config = dict(
    n_layer=14,
    n_head=9,
    vocab_size=8192,
    activation='squared_relu',
    norm_place='pre',
    bias='none',
    tie_embeddings=False,
    parallel_block=False,
    init='trunc',
    beta2=0.99,
    final_lr_fraction=0.1,
    doc_mask=False,
)
Each number is 128 + 24 x the weight over its row's rms, rounded and kept within 0 to 255. Layers, rows and columns count from 0. Numbers have three digits each. The size before them is the row's rms in percent of the matrix's.

# k: layer 8 attention key, 576x384, rms 0.14, rows 470-494, columns 256-383
# q: layer 8 attention query, 576x384, rms 0.138, rows 471-494, columns 256-383
k470 065:138113123112112124109138105121162122152084077140126133156127076141108145134095113103138159101168101175158111098101126116153089165103096162118128109098096124102132162116140113142150132122137183132103124131107094140120108126143147115124116106111086156107117091136117115081131128132124105112182082128163125119142144109185116129096112174147127105124167084107126138118132135126103132112125
q471 101:138119097106080133093121128159135147153125104121151058126078148142134110129126139123127163096170115102124132120104152115147133100126131136107131136128144135134104112105095144119124138137145148161148141127146151146093125113174152145130126089098103151115102123128141148134082092132154116125139142131120118100130118115126138096186122104123118091103184111115105104149116124142103080093074
k471 083:152090115108128137119090105164197142124138088128145116147114104165125121135142105115128128100131124095131111130133120138124124176145166128141121136114127128097137108080106122118118083123147168169132144118114138141110120159090129142082133126135123182128077120133107146117151144133097102129149118119131131150110118110138104111139156125148101142124117102169100123120138124151141140158093
q472 094:123105126120124103093134111139154181157153149142136114157076107127134132132117121129120146115103162123132148089101158131136137172108148130107160107114096152141104118057109130120107151124151110176131162116142154155132128147141153145126163128121115156141122115123101126133107122149130160120175143125133116144124103117150138103129116135104127106132161146092101124139120146162131127093104
k472 081:155118113139123140114114084155211152130129114125110144145119121120186131153103111096163120118130098086146116143140131100131145138169139139127166145125168107141153132079117115135105102158159183174135133115130147129104125105106136122104111124150128150116086110139144134119129133136072091172128133135115160138123121177134149138112133138124113148128163107147105122099104085160129141136115
q473 096:108064081112148129091141173112143118100140108118146147092114141157152106164107121147116108103109182110108130143100144139124099112073134119114107119123172119152130128144087173098114152104096120157123108106114146118125133155163173144081117137192116100149137138115138150159153111144150163110071149094151124168090096146077123098148145133096123134127084136117117125140129129120104147133112
k473 076:139125158084163121118136157086107138147160109134160146115158120131137093108147128173114124138080160075131136104138116148116152151175148140105089148133174117110127108100121141131135113131162088080140144117101120093142151137127124120155118115128182118131142156127158093110153135130133142170133124105117130127134089134125171146123141092112120111109105122171103127163164139114125134145142
q474 098:141134127111153093121122143115145145127133155103125113127168100142142131127162088136157138150120073129145108174135118129114091092160119136108115093129156111111102109146128149131129119126145158113132125123128134094132126158171109119128110120103111134127131127118085138180172085118086100130138133133125112150119125115111141176161106118109091127120106127142109135122163103146093083122128
k474 090:118127134116099092134191135102096125109126103156099118095116124115123094094124101131157110118082119151119172096165150118133157150136140108132101133154141137080080157120161161105121143134138086083126138106139122119093148113154109160113103167139092088112138171136107133099114107095115135119133091145120164154101156140160108133113116123185103135099114127104139112147161136086119121138090
q475 098:143150095159175157124117184139121174154153148144145140127141117133139148176148101124129145179155148121128074126072144106118151133096079136107144106099114137172148122140177119089113128160096146165092133109107135134136140176125137151135113135092174099113126129160164099126138161143124149122115132157121105138143138154109147170132149145135168125100125133137103064120108091138181136139149
k475 091:130145123144112118128140116082092165160170147077174127114173140160094134132148101142163134156137137152144097063111096108139124095145143125122137104089169109143086132129144117087090125132095123144133146151140110078115153112170140135107101111075138119096093143111137120134123162068137105092112127166110104131125155064090104130159131122135146110110113143125156118115141141153140091103158
q476 111:115113097140147170098093100129169116138131134126095141127109074117181111135092161090079125127116088142105146136115133125121123122101178161141136146161154145136100159132119124126136135111127156187120106097164138126119073120136168116129152135119122147097055088140086131109106147131129134154151126140157134068119163158143129150160109136096131150094164090138152118139099107146115095118138
k476 106:150090087111099113138126082128129138159137143121136129125118099147131078129120129097159135093138119115165148141157138125152111136116143134140117152104128121110142101120114124097111118096131210183094126145145129166105118090156140111106136104121140171108083087127132106122127074100138136122131099173156118132127133106167085122157108156110123097115149106133079135181131103172103085105109
q477 114:153117120120121158103143142145124178121159137136130130169081125150127138106104137110128181104136148154122167118086140126155147072108115140098138170126154136150121129124125104089113128140129151134124103121162138148122151126153142147131144120109105195100085133137124092135085094137120115146127150118139095118137147169138140114125116118122121119098170141092118147145135141132150139136103
k477 085:135113140129108171098121129151140138150168124146132137138107111156128082134143105140110107096126113107158148131125119106112149139119136132115128139158124129116147111116059151111103118129163166184106124117110142132107120149095121129130122135154113134140081127103088094102136124187111111153146128091137124132124136200142095113177140105177151174113099144144119134189105099176135102165108
q478 085:153135108104160121155131133130154099107129104142133132136105147124088147167132110160093079137116103116114086134101148136103105171119112118150118099115100142143129130132147168101116164121128109146131129117117139092145097133116100147152171132082138083142161125090104177139136119109172155116106136131136136153092085086099127144121156116117139127135139145103153100110153113127137124158113
k478 088:129170148111154080188143138105115089140101141124116139107127161092136130129137173159146116163101117153115114124106108140114119121138106131147137086073124126148109113150151138131130150113108101092146114103130132122147139114102114108168121137098135101163188136119156152141107139060157142148113126132140137103128109108116179151119118137069132114132145111109145123099152120082086137095159
q479 102:127137123129131113126100177152110095068116094110128110149068140137131155171163107098114110096183104161138119147155148104122116120173144115101131116186132137108143144137151100130101130127127128069139106131115151124105114151132121074118105112098148121098138139173144117141150143117118124083123084138130118123151112083108166145134142111142169130088135140187100156112094112129085135167151
k479 103:122122131117083163161131109140138088152084139074154123148114104130097160114116127154120130143164106161107144113108149110135109167123095104129103126099099132137132131136159134136139133095113136102125112135126129102116144117153113152120163126073096127091138128131107118083107125104129122126138117150140134126146096082157154135147110151121097054116196173143130151111092136117127111068100
q480 113:091144120129142154130105151125158109141142132068158124093095127152110084149121136127122140139139094142117100116115092101117074123136173130091132126107175107141115116159162122091110126155077132155156144096143154153149175148107148091094125121108155135139136142162172088126169160166162110155166117173133124105151119118122100128164112147149130096141134126126129094113113106136146101094109
k480 108:111103113158161127105103131129111171137139134114164121138116115157116124132132157136083120142126116129130153093130155120126096139071169114119122098135122114121174103100140089134107142152092119128127127118107112094138145179117149150082134106100172159102095096133152128148151155166145118112140109144145096106136152146167089118133136164142119131157097067128133095126142166128120142134167
q481 116:093165154112122137156130138146127090133115124118136119129081115140117142136125131104113140153139103120157104130144114117145129092127155131090047139154162160117158144151158143105150123113140126148107110127182158131138173122134113123177103115092128111091122103115130112124159131127138151097132096179160073125146143104121124154152120080142099051128160159160122142101140122106080077132097
k481 125:092145186140105135134138146117140132136167110143123167121113133187044160126154110157124124120121121127149128104146160111158141145106152146116087111124129152108176142135151141101131134104131071143083146128148170138117135136115114136129131110157123107127137104132096106137137132147142138107147141173137106123123145118109077131136152128152124091145133171140156084150126145084144072105096
q482 103:137132116150133159120193152099111099139084093141138108119087140156133150128125125145101178110108147115099177127099127147141136151134130133097121124112132152138150139118127098116062160135161082132133129108119156120138169157120141123142149188124130099093126144086154165121123104101131120111125132158117113125145100131111128134111145098170150127092142105121125102094120136143117126117104
k482 103:118111100124096140139152134128104117157133101119180152132115131187135147112144120140106146106153117096156154123097131150112155142156139142115108133139114132090149110101122098091066103147127140172079141104099109103109164155141118152139164166154128109116076114113094105105130117129115105078131142179154095116076118143140141137111136110114121087135170141127109140120107118164138137131110
q483 094:112136132127115103116128077154141099131125115141138123127132151032121118127153148099126148142121182140125183124124111131180109149140123118165169171082103141137147113140096102142116117134166065133136137134141102126121121157129130147122151156128120150138115123130159124093121150134131114141117124107109173124144141115145104151121134151124165172119162156126115128135072133137140142100163
k483 119:092122093111139129117089150162164107120119115115119105173112141115137118169174113105139149111103150058118165163114136115129172138165125077155123154125114138126150091089095070171110141147167153155122137152111104080125125147129102125159116165154141120147110116117123130098148149197087111123138111157104150114118103179143149144146153129118167199120141112141130147114096115150157133154132
q484 108:143171132123124120166147055123118129160094127131147131142120167099117118129109118140109126152165119171142171118142133118126100121112160115123152096109103138148144139141147152120168142097151121143125132137144126120110105127111114116169125164112106131127142109140163115131131144130168095143131118112105182127182127177147120169135149158170148156107098165094127082113152111145142117099135
k484 113:103175117088145095157096103167156128147108098119092126147114148104159106129121135126097128129112066146151205129107130083146097062099171088163154099112079129130150118123131132116138135074121133135106089112137141126135145115084101101188107164095089156176159141096120131161151125107146127130131128111135153116129104180146128179151132127121105101109129104078115114131162118126097132110148
q485 122:127108131145139165110127090156116104118156149132125125101136142071163123129153155100156148112172081165092071130130107119103082078169118091123174125070161085155125104166158085155133141131137111088160120109080154135157096122129165119098104098110110098125123160106136156164148158111109151142164077115088130113120101107165149096118116096099125108143146134114119108132133129154157152132156
k485 120:155103143224132161152119109129116164116166164080153094131126167074151145132147153082168133144142125145099092099105117149103112134103165080112126120104152125164123110127150091141148116119141131106125131121112152121132117110134163166103129120104115123104123128107131149165167190081161105155152116119083134119153116111147136111089063123130112151142131149132106092123174112156144182133183
q486 110:109090148134124126102111118130135153145123138111086139117153100132146121110124147079123123113123114164164158094153120089151108108131130136116110114143109078089140156060102159133134146150122134171138134100173148079126068128101101142167139133141089114126106119131114166164088122133128089159164128153140123118144135119146112114135169142067129147142168090148126110151112092100111182153161
k486 105:110165097150118143102132112152115130136102115111110123102100130147134114129109146109166110144115105161143123113158114087185132119151130146141130061066108096132129141071097121101118149141101133155113132107170165120133108133134117138141140149105091100113131162118152132168134092122102123131158108136155137087174145142167148121142149161148120165128115118161134125137124098115111148156148
q487 111:134139167106115169136118146120120119126104104159137130198083133123096160132145111113133145128119205140095088135092133171110141127121122097122155169110138138123152136146133146150162108135132086163115150129104131155096093168105159107151140139097146111135107131099140136105123140126165110134104153072084143125117118152124117107156148115133166140157127147112136103102125146147143137123115
k487 117:147102150104088158151107097139145125127130116164133110163106127111128140145113115126135132129136126087135068127111134148110133174155119121103137141112143124130144128120090140173166130144152143173095130111113148148144106146120146108122127106146121094148123088136138101125121166167144119140130110054089127137131111184141136099155150107131148150141120143103116166117108126139141135119101
q488 110:111098165151100103117113089136076094135105134108139125088165203097110113105150164115125135131136092135159130116221129118139134142172121140169151112152167145110109093130140127119170129074145135049157130127131125168117144093115108125112119113136133169152113112149136090151162152111126152103120102144137113146103152080153127068104102153127127119126154142169152182127112156129131112120137
k488 103:102122132178106104091105113153052108130123142115092086094145109097114132145130158124133123116124126124098140122195145121134102128103108140156115160190152144128102123106132168115156151102095117112133135105129116144123139126162149100105133138146090164129153129156107149149180129115122160130134152146107143183131144105115161114093126160127110133133126122191125114143122144098121135112102
q489 102:122151113171097125103082142162082128138146122143156121094135144077113147131083090131136100093142167131108175123142137170144142153126124157113099162170129129192100103144145148151104105095101159125143167151122132165098153161152120125145130156135125108139145130150161074119144155142120083113078159074194102170163152117099154145143135096148085156119134143158126121143131141119133112137129
k489 102:119130119119151106129141126142141088185130091163128159128138162129103133132108100123121126107108174123095163120103138164175093111112112110131123148143128131119152104146138192142119099133154174137125149147104180142133098130099142122135120105128122162153083138144117130138128100195106133072107159119135111120116106094112085141156123093151144154090095109155116128140076137161152134143124
q490 117:114094145101123137120141140143098039128140094143148146140130145092117143112145186126141147172104148141092111178119143110138135136142107113147133146143090134096118129135106112174119126106147081137120132106131135111124120146159119113099146144121116131132150087108117111099138178137135158118141110146139149147131140080160125108063122135137168116153138174175127132086103153140152117121120
k490 121:102095167120108141116146143138136080133161127162116141159159088125112163092143131123150111132088144121126100182111166122144171140133097115134096142152117139125151146123134096174132133126161127127138090118127123079113125134142140120127151163141152113134178079112117138119102171142120175094142103195135136159102117122111137117090134118100155125142140180137116134144083133094155100098099
q491 102:146058123130113123120139138129106125131155112135135141130141146103137116114095151119155164126112159114115166121163128112135173128142121125148070182172138173131125125128170176129102121119123164121161149126084135144123140144150146138139133102190136116101114121141165119114104162157145139111116137124146084156152130152122099108079150138070094125128171133121160121153127112130155104187117
k491 102:108071108132127114140204146107063110178161120168134144114139150088120130149129118080143135121096175110133166088158153147136148140169152155170090132176113144096137117115129179120126111152112139150141156093098127098084137131157186135137158103183130146086128104132123094142118170127163134131151128149098147136136153100128146100077140110075115111127171138155139138135138118130163116143127
q492 106:168131151090139094139159161130160164120139123148109120130139118168134108149116120122113134128152140154178119145142113115136157144098125137145115110129078151148120163133112124123131097151135130070116110154137109125094124116123126150133126119119125148101152127079141125149091114134090087128117131133130122127141159143086103130110117135106102140108110104129131133161123154102101132141120
k492 099:104127112110165089162139110119112138130073136120111096144139097090133097142101101108106130185157133165148157092100089127091106109145109163132106136089121137135136161137138124105126147126100122071150126171160122113112119100140132123166110147108104147108115173120135119100083104108121063109116138152205151151157174113126116166130160142146091097102124122146158150133138123137141133146121
q493 113:179130170119113126137085122122137142125106139133134130148130135109162114144114140107156118161118153172155045107097117119133111121088133112122143167121161096155099141171158129102180093075106119108110134117107124158122077141146154100136104081146131144136132123170143064126154167140146156121158135072103116175147146139132123062140109120084130109163106155115117159142133199132162148133116
k493 116:154107184164100108123102087129151181140121127140125105158125107069137122129126126108159124149145150155126076093096144140092122132105146123117128147116147117134116129157135147132195114125109125142138122128125133142143099114150160111119146087123128131125117105178118099121148143149157142124132133031097118155133130146093116122163110130121142122111114136119127161126137158118150128122105
q494 126:094118158167147149066136128166098155129117096150133105098124082105157138155087115117150108109138099123150094112138140144124120122137130118120154105128117137116154111105097093143149139122150120148104131175166114106142140163150115122131124159123134139126141165132132124144179143113085147120085136156140166130114116121111131151143146158114173143119163142173127142084116130123100166121134
k494 114:113163156100086152094107106165101138141112135095112111157155116159138179122105098124103125140113093114097095139103126122155093128108127117113168132147128149127133143104117115145119147108127143160141089143174085098129141152092107099143141148077099123177097186135123142127129122126095135125067122146144149112121097116122135145124134125119144139081144151199095135135126107145083148091139